Part of a small language model's weights: LayerNorm before each block.
Each number is 500 + 25 x the weight over its row's rms, rounded and kept within 0 to 999. Layers, rows and columns count from 0. Numbers have three digits each. The size before them is the row's rms in percent of the matrix's.

# layer 2 MLP up, 512x96, rms 0.244, rows 282-511, columns 0-47
098:490454503484496503488472530483469483532526515539478478500495544510478499471516491470466502500468461468495502507533476484575472466542515507468466
084:514495516490496451508514549495520493525533473498490505494501532496540516512486482500525525518464486500503486507495485489541479446524486529512527
102:469507484487490506504502494456516548496473503531501511538512549536510502551469508561494500500517486499529442466477488494541488511569497495476536
081:512470472536481511475470520500516490466490533501468503516466441512514525446517509527533479469521521463469517534494505457515534505489504523505510
105:506449469509499508521436496447487452520489480493516527488482503463519510522498518514496508523495527529454480507567501475535486496493508446516483
099:497449534493520527491442471508490474500527500491510556510463473499491533484472489516490484503511505575449548500519498467536515462494531504517464
097:516448530496519560499505521512499495492490507480457492538436453498474496506496512534496494503516423492510481514485479506492505466490529480477500
101:511489535504505463486505491506504536507474512484494527511505518499466543521495506530499470493490473474488511511496558476533502468503472511458461
093:508462487511479496451547537494487543492478473515518506545496505457517467526476475505491473529467469547529518467538496519489518494494478468430482
101:496492475470461501506523502509461510503498450461514471482513497509525485460478467491476491487475471485486521524462512533495519463458480467474473
109:524466523503516518488494470485502529455492508488502549460508486470488506496504526516495536506494509512462524534516478538487504472481502530492454
103:491517473480489452492486553528519523530474447507525493514515510543530513533515482484453549514530512478489532482509499464503480490464502524492443
099:520449495522486465504470542496570458498453478510509503489497446515531518516459526496494488456497553500496523512503533526510509488508504504517489
110:520474505480535508515456469486484470512521516493468513466525544498488494487521496526526494506470515529496465509526474534506475490459502466467519
101:515466469487525491451509540505478490500461456496482518498501483510501507484554460505519472553497490460488549493488482457526495505493472474495510
103:451426514524492509514535507539515486491467487519490501513496512501497492497489483498501535541469477551531473490543469493516459521487515517505547
091:495530525496508505505492518565501527534530510512473428514495512513522504541551522496524515482512455482514488489477492493493456492499477499498513
119:488429520483545480450502480499530493538504469483521507504552512491566523503499523504498531477526491475488529478498530537481461489464474493493499
101:496488550475464533498479498533458489524533503455470447529463508511480492483410501494483495503520487535532502473572507525485513508537486518506463
093:498473484517515502537470478505467501496475471500475522483453493528536529486510472446523511462481486519503496493499515498564482502550461555493522
109:475467477512548547476513536477463521484512468507531500503507478523469525538499487471485494481515486491503516511483496503509489503474467498492492
095:472520498493484457460501538527480514498532507503509468505463521548492476497476512508513505499488509508479455504472515474449481509477559495525451
105:512460529496553519487532494500550492510510509504513487482488488554508483487530508477498489496476436505498471506498513549431470482530492462462477
095:474469526519516498491504470471489505500500464474466517469550517497454542497483481479480503473502474457500543513534493489498509505424524512498476
092:491498520510477546554520529484526496489494498510518498487484483489514482468468489519480463485499479492498453475543447484509464477490529500490519
107:467462536499516544507461547509477514486509522468522471491489518510516493520521463509535491492474494501499514516499504520508541461493492484447494
114:514517492477483469518537525453521462488510523476492515561497534571504497510488464520522497516502521492495531468502517489482478496489542551482498
105:494471498495498482498506508481519517552504513493485455545497496577555519473510475467535462487494485510464487488505515510522508501479499479541481
094:464498482461499562486521491471503472523538480508524505496510513452480541443506492505518549503530478525512518483512505523524497512500508478551469
092:500504483451466492510498546512529491506503463524516486520498493516470480447516510529487531520566489474461537485477560542492454507492513531512497
095:493520527480483476527499534524489485451451491506481520520504486470466439483484472565473520493484500478510521529511496520474519548550499467529488
117:445505486466495495482499506463510490480563428501495531484472475524485486509543551486464530455516529477512528509475464537522482501514504537493491
109:549511516492456469548472508508501509542544525513507514442541513512455543510491480508496487501500452481520482469504498493527456480459538467516498
100:449499535524505527521461527561497535500498511483501535508472504479508478555478523532500521469514485511522495522553487515497465543531465497482498
102:495465471479522506477479533517505463495480481527559469533517469499523498511495475473525520496480515514557518500508544507444504521507498521518463
090:478508474461522430534491510477533474491494498485499477493516468556518537494536498518526477490522517508476461521447513532513494503467494514511477
109:508493497511519545526474474504492481514516499472557504485486538514507539445512561573467473491534477493500515472503500463488491505491527487500480
103:492510471503487499470494531505469481490507472536535519494501510534513502501482530551542475500507497478507505482465475514533524494487502522553520
112:495508501513524540493516495487463496527514486504522523511462504500527475476532470540514526466447486523508455529471455484505542505494476461506470
106:509510494512509500523491489500455562504492505504499503523471507498460487546516510542519527516522464530503518557536501464458460545511447490509490
091:484466486518509474510493500529498511508486497480496494489509471516474506434512506455536495465446508541520502513479505541512523516488473486533487
107:484526482466474541513477501505486525476485470491563516537490549513500488482508501492497473487486513476525516462506512488474506423470482459460439
092:474443506509459544524490544514484508491495464500528526488524488507495479531501462525462530478467483521480519515522513486554515502524506481480471
104:472482497488488544492467489484494440509505504475522477524453498530446547502506531527468515533516482490479488509509536476467484509487507486532519
086:512485526525506458493464491527487539477505524490510544522534472472508504534537478528507465488483503499507476550470490538501480498503494507514515
107:466498493517519483437496504455527517488484477524515504523523539496504510498539523515478506492493479491499537474489506532435490480437482532453524
099:530504516489513491505522504505474524512486489505465522498505505526473502485448471522498513470511529529514463479501546460494453496492535551488474
093:494508531516494528490547524494496518486525503464538473521478557462483526457476507465484515483496456451500551523561525489502486505540478479484476
097:522477514503495489523528461482509458472483524494466532506527511453486483540506488529521458456495494493518485510497520492491451510534517483446472
096:478510487476463511497502560474497535499522472507496486556448523509516517473518512504525477455464475475526494541472484511522508527562472467501471
105:495491559452476511473508495481474535492498493525474490526521508476493494470464503562506486513528503476512506477518498493510521507497539507440471
113:502501548472491497475513512510538498512474510457517525479499515484520483516460510478548497517529516493467490481539505513555517529480488487518482
088:453485512495487496486521473460476486502529529468505486520460505529469547517499504491506515443440467519482522541507494523483559475486502484516495
102:503518527503497511490477504480480548535483505489463547509494518482525490543509511534510520501546531470487473537465526473481540491493514533530495
113:513489511522548519491522485536457483518498481510530515483526497508475472496492475571505539512483456507490473537472471506485526527534507459547486
094:465477482479469478496467506545509548478476480523473494529511465523506482508488521513503522506472539486501481526526517435489513528495441468494455
101:505469505528488504512489478531497528483492465464450520494473487518531527503513523524498542482506505500453454569455488501501498516508482483514502
097:519482490507476517537486497519500492497514552495523560498490484518523547502476529474429504494475466505484483482500534530512517525527459488481455
082:492469506494517485456482523537522440473464492498499497514465497536495429506500453468522458537481491507538492531484495506514489458506485535493477
099:498487498492485509491514477515495479497515509515501479470476441522528489481484481520515461495472514481507509485517516477510539504500478477488447
102:523517526524528475495492514512502474462470518468481498495497475483496514477512502534498512507485476479500533476491519503514484462501535528523509
099:517472490481459465454453516494499512511517524492498544500520505497512523477533485468495519503485501494474518473555556504536509504433453474532491
107:543430523467495520523544497532502511486497530521526481516506454564503476457513523471491491485474482477493499484509544497475494504490470462496497
101:483482512449517517524487476441530507478484498494497504484526527483502488496486519543501491488499548505482466496484472514534499521494542518523472
110:516483512500523481548490485466494497490472452512491528473491481531475449489516479478478515519515568532490507490529482467516508515463500470493477
108:468497520534527497500500480500528506495492446530465509513480481486501475495538523455535474491494495502525526511475521502521500502494513520527506
083:493455472461479506464459453529548524469501481468519502484495487462491508504507527500510502513523464490499505499501554494508483533453500527487473
077:494493450478477520502478519494469532536525503520477489524506507491480510528488484484517517500503460471544524542465491494498542512462467495465433
094:504502522486478582496575476485482551492519494522530501501461464475503469486488478475501503514505530467466530489504516480551526476504457480521467
077:492472480487506503502502528502472489522502491477506482509471500491503495477492493508462535534516508531478504519547466485564472528550498483488462
133:511520506471480532515473537442522526499473554441505502496521515558541494545465537502536467477464520536507515479486534523479538491479486495501502
094:493475510487502508515483420514503514465554487510517482482502464487491478465470475520510504497473535453516533541491509527501540544548503509509512
105:521456429484503501534495505505507478506508450475501522512461463512487557523495473463509488495492463516514471505517523501530495506517435466536507
106:516476481482454513542491488531474457534465522463458488484453473564499506482503496512516486510500526522497480489512485517468514484490503484496467
077:517508492419519510498475504524524440505471495490494478512504465497480483490511486521505512506515470488517497533531505482528486518484499494507513
106:480516491518530494529527491481483468515463507498458512465556528522533506511532501497496521502495510424473492536527447508475493513497520476518498
105:435486503484500513477455511533513502501486472529515454512465477478516518481469540502504509457544526502496511558532497502504476506509539518533493
110:543501502504526469492500469546494556491449482458456520513482476483500520487480457511505558482486496506503458511493508502476509527525484517486506
069:493487489476498510455480518515535523563481500452498518505470465507484499470530501515521507480546456464547491483459515524498484473492482519467496
094:502505485525515477509470499548513495508521504500517521518499475482471519463451468490523467498548467513535486472490526502529479446505490573465478
101:484523545518474542498478543484532476498509476502506510510509467503562493497476482509516533503515519452517482534485491490535494508490499500503478
103:538492506519502466521533488482481500509491447531505535509493548498506468524488495524466471474449457509482493484514497473526512505445521494493460
095:477467516540458503510524474530495468495562497458503499522476460494512534511468553450526491510498494502501474499501468554487524521489508490532500
113:476472529505494472499499506514500502543473508518519508501506514490454472469478474498524502523479492500506540532541516501535469466490493523492473
095:513458515517519489496482472490464485520523503477559516522452474534452511497492551488514513517471473483495484494492503500542516494446529516514467
100:533506492506504499528493533529535531542497498505543493478448499501499522481538471522525489517511506427502486485483519525492494523485523513488466
087:554479468497534532551515514486475535524461523507511468517526450484498479508475477517495499501469495488502552514510507535490465452506512491492494
078:469518551494497494531497497544505496534474488484516516516521542481547471481455501527489518561490537505531497524526490518489506463501488483476489
106:536501482514485500484461544502491530511441464509440536510465507523534512483475460495524487506464529499483518491487517490531491501495496507475491
098:538491490454496521479502504514488476509466482492466544481501493479507498507503479541488478511477456493459538489505520498477494480481524420475428
105:468500503504505453507466501454488497504510469540541510463518503504527521505477521534485477509493503528449471473466517503522482528510526486507453
113:509480427479505480441529510548501510489488477502495552489486456556532517496504461456545519528488496488451538525477512511541527499484490485480526
107:477447462552487500491497487527524504506549485514539488507482497509528519537471487518516500479505494495546484484497543509515507550498537480473488
098:497476466506482490463496510507487515464522479519503497461502469461512528530464487494533491499458505493499504494483502482495469474489536484497522
080:474476517499453499549492516504540508493473519490528525467494530476499463482531483523497559508485445514517522516549558505521486509501513493470503
102:509509480470484522523501491515510448486534517514530508486481528508451485496465494476510517491463492515545518520526515492520490528439532490529489
091:496511492480509542487549514492515505529532458452484512510520478483514508479542482519494479510503496468467477473544498497486474520494459487446510
132:521467490486519516465471522492480500557497443498519531507544519515469487540527516544484510496502523468496536489524449514474530474479510514499505
086:497479544486550526512517502489466497553501488469477498448518495513518511542486533489498489467491544513488469516541426522504516503497483470503522
120:470527479493484518504495507534514540523520475539481468520511487528510520523479537517501508483476467529545501507535534512485470517476497531478513
088:477516498480436524509447543441525484494519501509506491504480537472509510475511503512454508526468493476527498491529484537501482510556463498502547
093:506510485511485504491479500488526486494484464528501476509499511482509538549460525527515455500496520539503473461493553530526548477476483487499488
104:520475508544549460471483464514494517467517455526529475465496430545490494517511477499497518512477487490484515502488480493511461553499512524541532
116:509495505484482490501482490494518501469475569491468504496520498459517504537512496545490465506503521535496537464505501497431499465499478500483500
100:510495522502496515541537505509484498491491474532530481496490526460500487537444536519534511506501488535522512522488499505506467513492461461516528
086:509526504433499587521483518483505477489526479520488477525503520558548527481507489514479476536514469493520465529495501492504483470527468503504500
096:481433525480510457458475527531505507512493495510541478498506432514487501542501472499491544489512501547477453455511544511486490511474518449510486
099:511536508503509469514506483499525510470520488469501514486549493468573507492463493534533499496450468557497458494515488493504476483479510499520490
096:518484541530510502501477490504487502542531507561554484443503492500505500523471520541490506493505489493497456500506492493548499480500451478524490
094:498500543514498459538516468479445523484509529491504522551503510498495472477491454508500496504520518485508493517528482463497511547507492501463436
104:500472504510512510509496514466455529532544518489513525501493511480500545481454519464508531499500478491482486525492501501486512473507544541502503
125:518498500446491496512539490480499542541491528482526486516517509488492459502470536512566439486515490539519471505512529499485482489493501477512488
100:512515514480516476496441520497552503488503474513498493432509470487520519469495493540515472469510519457504496497450525528502484532526464519524524
109:525471526475495505493486537465545508483436459502487504533452476504480487525484513501515475488473494524547489517501512503540474492515508532517513
108:481485522524483474521531499506519524470516469508513504504476491495468489478454473501533488515524475516525462460455496493526515516438469541513494
106:503488473520558497504471528445487488492490482538517461483516521484522522542494483518501458501469507528511517416513502537462479530528509517513520
111:478511478531488513517494497509497547494498479522495480522495538509490479480455540550521526481498431542526457487493492503504484553548499466454529
108:469463499454546494487502482498505513502511498514494530471526496526519438516507460512486488510516515514484481452498419499466522502490527541501477
077:506506510487481543485482476501527510474458537501535503492509512483527510525497514578555475511528538512511548549454513477461471470486479496480488
101:453437458511493528504510469467493481476499530465500485502444478513509532548496493500482498482483526525495482501490470514497570556507520499483490
101:539548492552526470502531468503473504486488489482514487524491510494500554519495504540550471488539449469498491515477451497500521509487469529514517
094:524502512488431504500530537484496498455495528461515476501504519496490478481482463481508546514474470550501478495525533493447479488508494494467504
096:514529510473471472525509515480479472494514515504510510532507482467519483487528528520498494515499507550501494513488528514502478489515447515497496
107:484485542508462473557503501486497526480532517484528495500498478465505476522512512532464445521473506484504538491469502489499443497509492495511512
106:503510528506497510515471505495503514487546463476501525494526490506527487496513470548492513501520478493481485483492507496529516571471494433482450
101:461503488515549478477467490531499509510547479522506472532496481486514490503500507482508467455487523518450509543482538505495505482468499506489500
094:486535513515523516508471476484523486493498510483473506515474481518501505499518476586489524523515512464527524557479491513501528509532529507531482
094:482506530556477465534446526515507477492499492474486517494496527480451512483504508480484499491513543505500464506468491503526490497463517530485503
097:525492519518532489540502459522480490507500497489483503493486500501481498529510496478539492461472483473480469513453543480488478496472529496507460
110:527493509467508478492529531484526466482522502496545472513508505486523478500527516532507536524454487491495533502492529479525483494518506502493523
092:489529545453509557477506490457525504496474442508482490551494498517528486504471459479477518559478538500516521510499507527492498512498479505505494
096:484497502470506499500448487510481517523486466494536492476477498492533498514526467481481509505524510518492520510464478509524486485452524496473447
098:479516551512509447521486479534467521526497455536489529515530508514484474481492492503514483488519486507516479507533540524475506503520512509496484
108:452502507538464520483523517508454534520494448491532530526472521546571515495502531543503511499484479485506497525464503508521475503497500510508493
096:522512539545525496494499501476447520550479484499491516514475503477484492541479535548479511477512503534532472542560448501473546507504464485481519
120:460485527517482496522497499467477543546471478523443491504498513501465522503474448521505502516536500501509456491537480487511480498496525502481460
085:469490517448462467535512482493478466533479522459523499500478498517519477502479533528483521522505499498477490520513503522506533487505509530499522
094:475479530505488512489512478521509464551470486491465485502471509470468440481511490484522470499492502535506475478492509532520477470530505531471468
112:497456527507528508523517493496508475471464513484488495470498458521519514520475469512500499503492523522500512474494525513503491506446514520526502
111:521496486539507484470490467469505447502522471527471544487466486513441535474505493485537490509481476500493496504492511528488479539495498515518476
107:461503490549507502496457493536477541499512486489573485482515487485550511516472510520515499476524488500518483503480463499497486460497478510504524
089:483500492510486485487473519521556501485561521528525514524480476502480504490445537491470543481571485479515496511497487483524476493491513498550495
101:473502526548534510491512452482477512497515486492499500483506502480511508492559508463508455486450469522512540526496522476495501493513505477483506
084:500505510470501511483522498494488520559496524499508473506486476515485560499534483467507558545510481476494445446527476547496522499495496462548472
113:500486524502511470523496534540506529551497514449468489495482489494510520460502503472517490502530558493517474546546491508496509492523494500533494
104:507477519487496514512488496523451520470511482487532539516490442523478507507502493534541507500486486460482549487476480510509484503464469525502479
099:479507498496541541499495490567506499479518531486481529507472498547527504542501493552493457494504428499526486513461502548498458487473509485500489
099:517479511526509499503461491479473491527548530499513555507508538532488475527466499527468496529506494506464511520515469537540491467475503526506492
095:514501540474540532518504515496486504465471499467484500534484437515522483516502506510496503499505525488508475498491432463494513485504464493456491
117:487475528503460513499501455497536530505477501480519485504490457495482451513527521502515443506467493492508468463507511512533459522517513515522495
106:504499506512465456515526476477485534509524514491474510516503535489490502491497503543525583502526497510482494507513534443469500516499470516485513
091:495489541509516489490537498536495482531491485505479526490441555493504492473494488485530488529533501443514492494522440517459503491470479501513494
109:524489477496511509498495471495507436471497518498495505525515515513508496500489545472487533480495546478481515517540501545476533524504530456496540
087:483471496541480450473495516527531510523488504478495503521519453509477530542529528505500513485499535482465532540515514486479515505487506503500498
101:485466533475470506499480496473495551498530445489553552495493469527505486465494485511504517505502538520462496487512524518524482544521523521460516
096:475518519508493541498528494514554503488484481531503470509500467546520501480524527555490490510508465509519481542516510556487475478513451482495504
087:512496503492523489505505511476543496475531517524530500510486543493500517503517527531472464498480487476487495547490497496500431463488479488503525
100:518471446515459504470499507509443532511485486537502509527489503512541497504503476528478573473492495491486506489497454494506515540450474463495526
114:502491522480508532501493495479509443456512523511490452530516473464481469487500523471490473524489524466502510490511494545507505509517518498523537
099:492490489528490509495483506485509479535494509504522527516476523526525491552467493531531495501500479498543497515489506516508505492509477543495467
109:510483519487494510498501554446492451494486477505537508453477549499475528516548518514523512487424517473535503516474523516513509499467467507499503
090:507474479511536462468497476545516498535461478517508474487490471545558548480505471451484470514503525459478447479471531486539499501452463487477501
089:458486494496505490504495518496538483484489466479469513513452488500461479576539460481509525485470487475529506470486507527541494530458517477526484
087:535506493475493504506504471510502496537449508503513515481519464519534523515529504505531503547497516521526510427497495486482514468479482559508485
108:485492466534526470474472467490482513511538482502508452536521507521536520517476524507508526462525543446528530483473486496492532510461507501502477
096:464502509513457536525510519530470502528494546533508478502493465480508523558514465546508506512482512492555464499488492484543489510485449499489508
101:482521516477513511477464501477505526521535465501503508445487484513497481519519460488453532465496479522536502517529498520555520513467519500522473
093:515500516508497515480477479440475548525511498498481501484520487476495488560514523513501509476503525467503511476500512517496563530474519504532467
101:534505492495527483486494530431504480484438500452499550518504461467514500505511461523504480477482506530504531515542499517476483517526524501549555
111:430471521508509494497524464502501458502514476516516489475511497520501547500462555487508501533506506490508478532546498486496481493498489537503472
104:480495515529489523512510494455486493477501476538489519541509475498517500504509508546523530567499490512446487502542469536542538495521507524481496
091:512491521529500557543504523485461513502491464498502497527504520465517485511488478540488543494483472516512511528484496457522525507495524515494494
104:484487478535474496504515474519516486524514479511478502457491445483509471536498488541501531459479554500503445464485497540504465505495514521455520
091:456453503496487479446548499499522510520470456475496480512458512492465523524490525499523522480522482502526462512539491516486559525480473496490512
092:508494542539543498532480528527506536514478546483494524522436498524546538532496488499513514556485483507503476522490489488528487517522528443508520
090:483482492496510492477525515475573515541498512513530493520500525503513524467479464551495469488504478447523505531465517502525514454452488475553462
100:510533507534504493533482501479514459522522543467483496508509507466542503505491457515520531488476568523453493481498479536559485512495486475484463
097:510488498501494507512505465518493528531563515495491514505498514446486487481526465501504483495487519465463563530530506533542440515487506493530496
094:509546503473566448494472449505522520508543482505521534511447514510493497517481526505516530475534531507491476566498441483506484495517517546480509
095:481493471506493447488528499465500474491460430465568507516489486489551535468564530519483508486516548514539511540475506525510482488537498482487512
118:496467503472489506485466534500525500475494505502500482488500506541495482508509512503491537506536502534524517503451524547533544458441513536506516
115:496492515507532523507478496515475463533530498452548491480456481505454449488504520530466539472473476515522480536492516470533477518514540490520474
107:530510528522463474515502482445517505513523504492501498504497497471456487527464544537529521501515509541490528500497511535498530499519511487508506
092:545478512476474494498490489516536524486468468506462513553471506504495501457483506478480498493449456498479521525533515514514502477465462490475530
107:502473517517464498497465448500481484444478533495484523503465525457505527472462512537494503509474491510490502518499468535493529500541530502498481
094:489498507539498459515460463508487447495551512558527522527501499466486490520497514526507497485516483507493524544532492558506482539509494487512501
099:492513474473487509521507531494505496498497436485495527487519529485538512526569452504574489527490498495514489494477518488525507514499512523486515
094:471489536497454548494507509547499513495496521520503502509538445451538524461502489527472484520470522482542527525484528501491487490511504484486493
091:493540513523526517503480502508481499522504532467453534523543496523518523506494518532486489474484486497482497488527478542517493512480497504477463
091:465465503516518498466521446496519520464468467503491507529464469492498494506473485510526489481503524521459480467530533478515532488521528494468517
098:488516525442498513461503513496496479530521516511447499505492546461498464509468508477468518474502496472524493499492525577484468498487507518494523
103:513465495477532536511527526512505470490549526500460486464505463456438526447540466506517512498512489484510492466482489501499508501504529435488528
102:493467476533507518499466527522534514559484451502469485500470474543498531510540523484478492488476477511478493519500473541486487502494530511488550
092:494524510532484481548497480493502520473505546504484512553467462475513523527504495513517514468498541551477446514464469465509531479511448520495487
095:499456455491497507507500507494491521509479508512543517501531507494525523493546474530506510537529482496487542491486512477503489498492541528462495
090:505470503526533508503540476513495513488499497466536488479479491484542548485508489532469483505513485511486468501519480484463483463542533503470505
090:498475517486482519459493519476475491508501502448484523531490538486494497483481482529500499520515488523447444527537533487474473522469489518467514
092:525485504479481454549515508482490534560479535493529509486508509534487530535533476526465484486510470497465460490508501519494517505483480510468476
088:529508501481497460509509487528482494484474525492460493532464515516535510517498490487530524478527434470462467505484536471510502514468480485528476
099:504490489482463482509492488483487483489466458521477512512475492494416438526481481477469509484538522496530505509537509501505491509513491516468470
103:498509507543474537515542450498514525477525519507480478493512496486532508488483530516486503531547476483520466471501519534517534508519506551502478
099:483467492483519503518510513477521527497489515526455503474508528514517503524465538451530524459490552515496438552471503489526496511486495500462464
098:477514522464478502519459499529475473515526518526479459521498514491528511495534535514509487475505504460475504550521454537513501495468471448489482
100:525480501504508457506503506469521492513522466501514495491516476516516487475484485494501457507451482520441499468463507508498493481502535535496461
093:518523504491460477510502530525521499489502543485457504505496514483473506512500433494558537512482521492528469521507524487480472506452528497470502
105:479491474497498493502479479527525526463477493464476513489509462547489528453504513479492523503497542520476511518488531521469478493473509510530497
092:497470435516527465471498505496510530540521517505507500533467511499493538538516524464461527448511493529510516494526515544472413519564507514528518
104:499501489487491465515460490500498515478540481477514500496514498462547496467474482508471501470493497528456513510496515543457515503524502533484501
096:476509521460522471516456448509535505469510514507491475512523478517489498490501507510478499528464447550497499499507529524506511500505520537530467
090:488498458502528531472522502472464527484462462507507492535486501494497468513461510488503515497511465489502539473512509539481521500458478509524476
092:515472491456471543515495494482470506537530484492534446506545434531505510454544491538494487486477497488505517464522506519507510501498484507529473
095:498517493513494546517486521526498548454495501523473482500488482498482431533521484517528502523528501520514470482483493495500505555514447476497463
092:488500528500505492531541448450490497487482484477462544496502503457506454539490490526482521484482527468484503515483508498497496494504458505513509
102:480513524507484462477521486517522470486425461465477502464470485503521503505518497518473501471505505517495481542507516521503529515544521481474533
095:457458489479503530490545516509537491500532504546497502506457501501499484508499535494497496503479507510499534469496513550466504479473490517486553
099:455498514459434517492514485507532557523561496488499478527524467522499497459441504544499509511523505485502473513531526511451492534534536498491537
082:504503535520497489492516469509455528477525528543479525501470518472463453499418446499511511526496487554493504523471515487509532475477507517478471
105:535462495504524472513434537501456503546502459526532460514497507473476496541489479505496508509531527542475480478499477496537545547508486522451467
099:472498486505499515514524530513507471528514504480524490537545517496507528465532505549483454526515469513524516488477523484477486483467499514540516
088:466534502493492528529485537502481550470532507497504485472465517508538476503495494524504523494508469472498485517494492522461476492533462447497474
096:491516524531483502470451480522500528513546428471517507497470508517498499472475499497509469451512527472553495518495500527523549519512503523509505
101:484512506472519494503478444480523520515510512502494528500509483492442469510544522519523478509469514476430474552540479525500498490514547499514534
099:438478510550508481522514514534433493508507529483469518470471488491513520495469509496459490497515545430514513543503495509496475510475483477519505
078:501473536458469522481540528511465515502503483518523505547453481465442450470527516499536495465514546519538465507468482494485527494479515515509551
091:464519553480488466474514495527493511500507550462458529520457508491534517475498499461558508513505502486516460494494499476516461517489513509511460
100:529474470477509567498521505487507544485476505493480522501493475546492511492494507541504457495538537441495568505540535486473487497498493503458470
099:479474543532531474475475504466521448529496499535528476476515556517513459523507529492481511482490503503493506459509522527490487532481512454449509
109:554529518468515466522483475467487469476507502451516526516507506484529485533512519506510498477448505497489543539528537532467472499484527481456511
091:493453518463514551462531465461473480516510496463512484484491515495507495495544551542511524476473458503505496528515449540493523512492507510541510
099:537515538500493542507519542481528487498516509511508499518517487493527494521497494586464501487501511485515511503462501473462525444505485463501483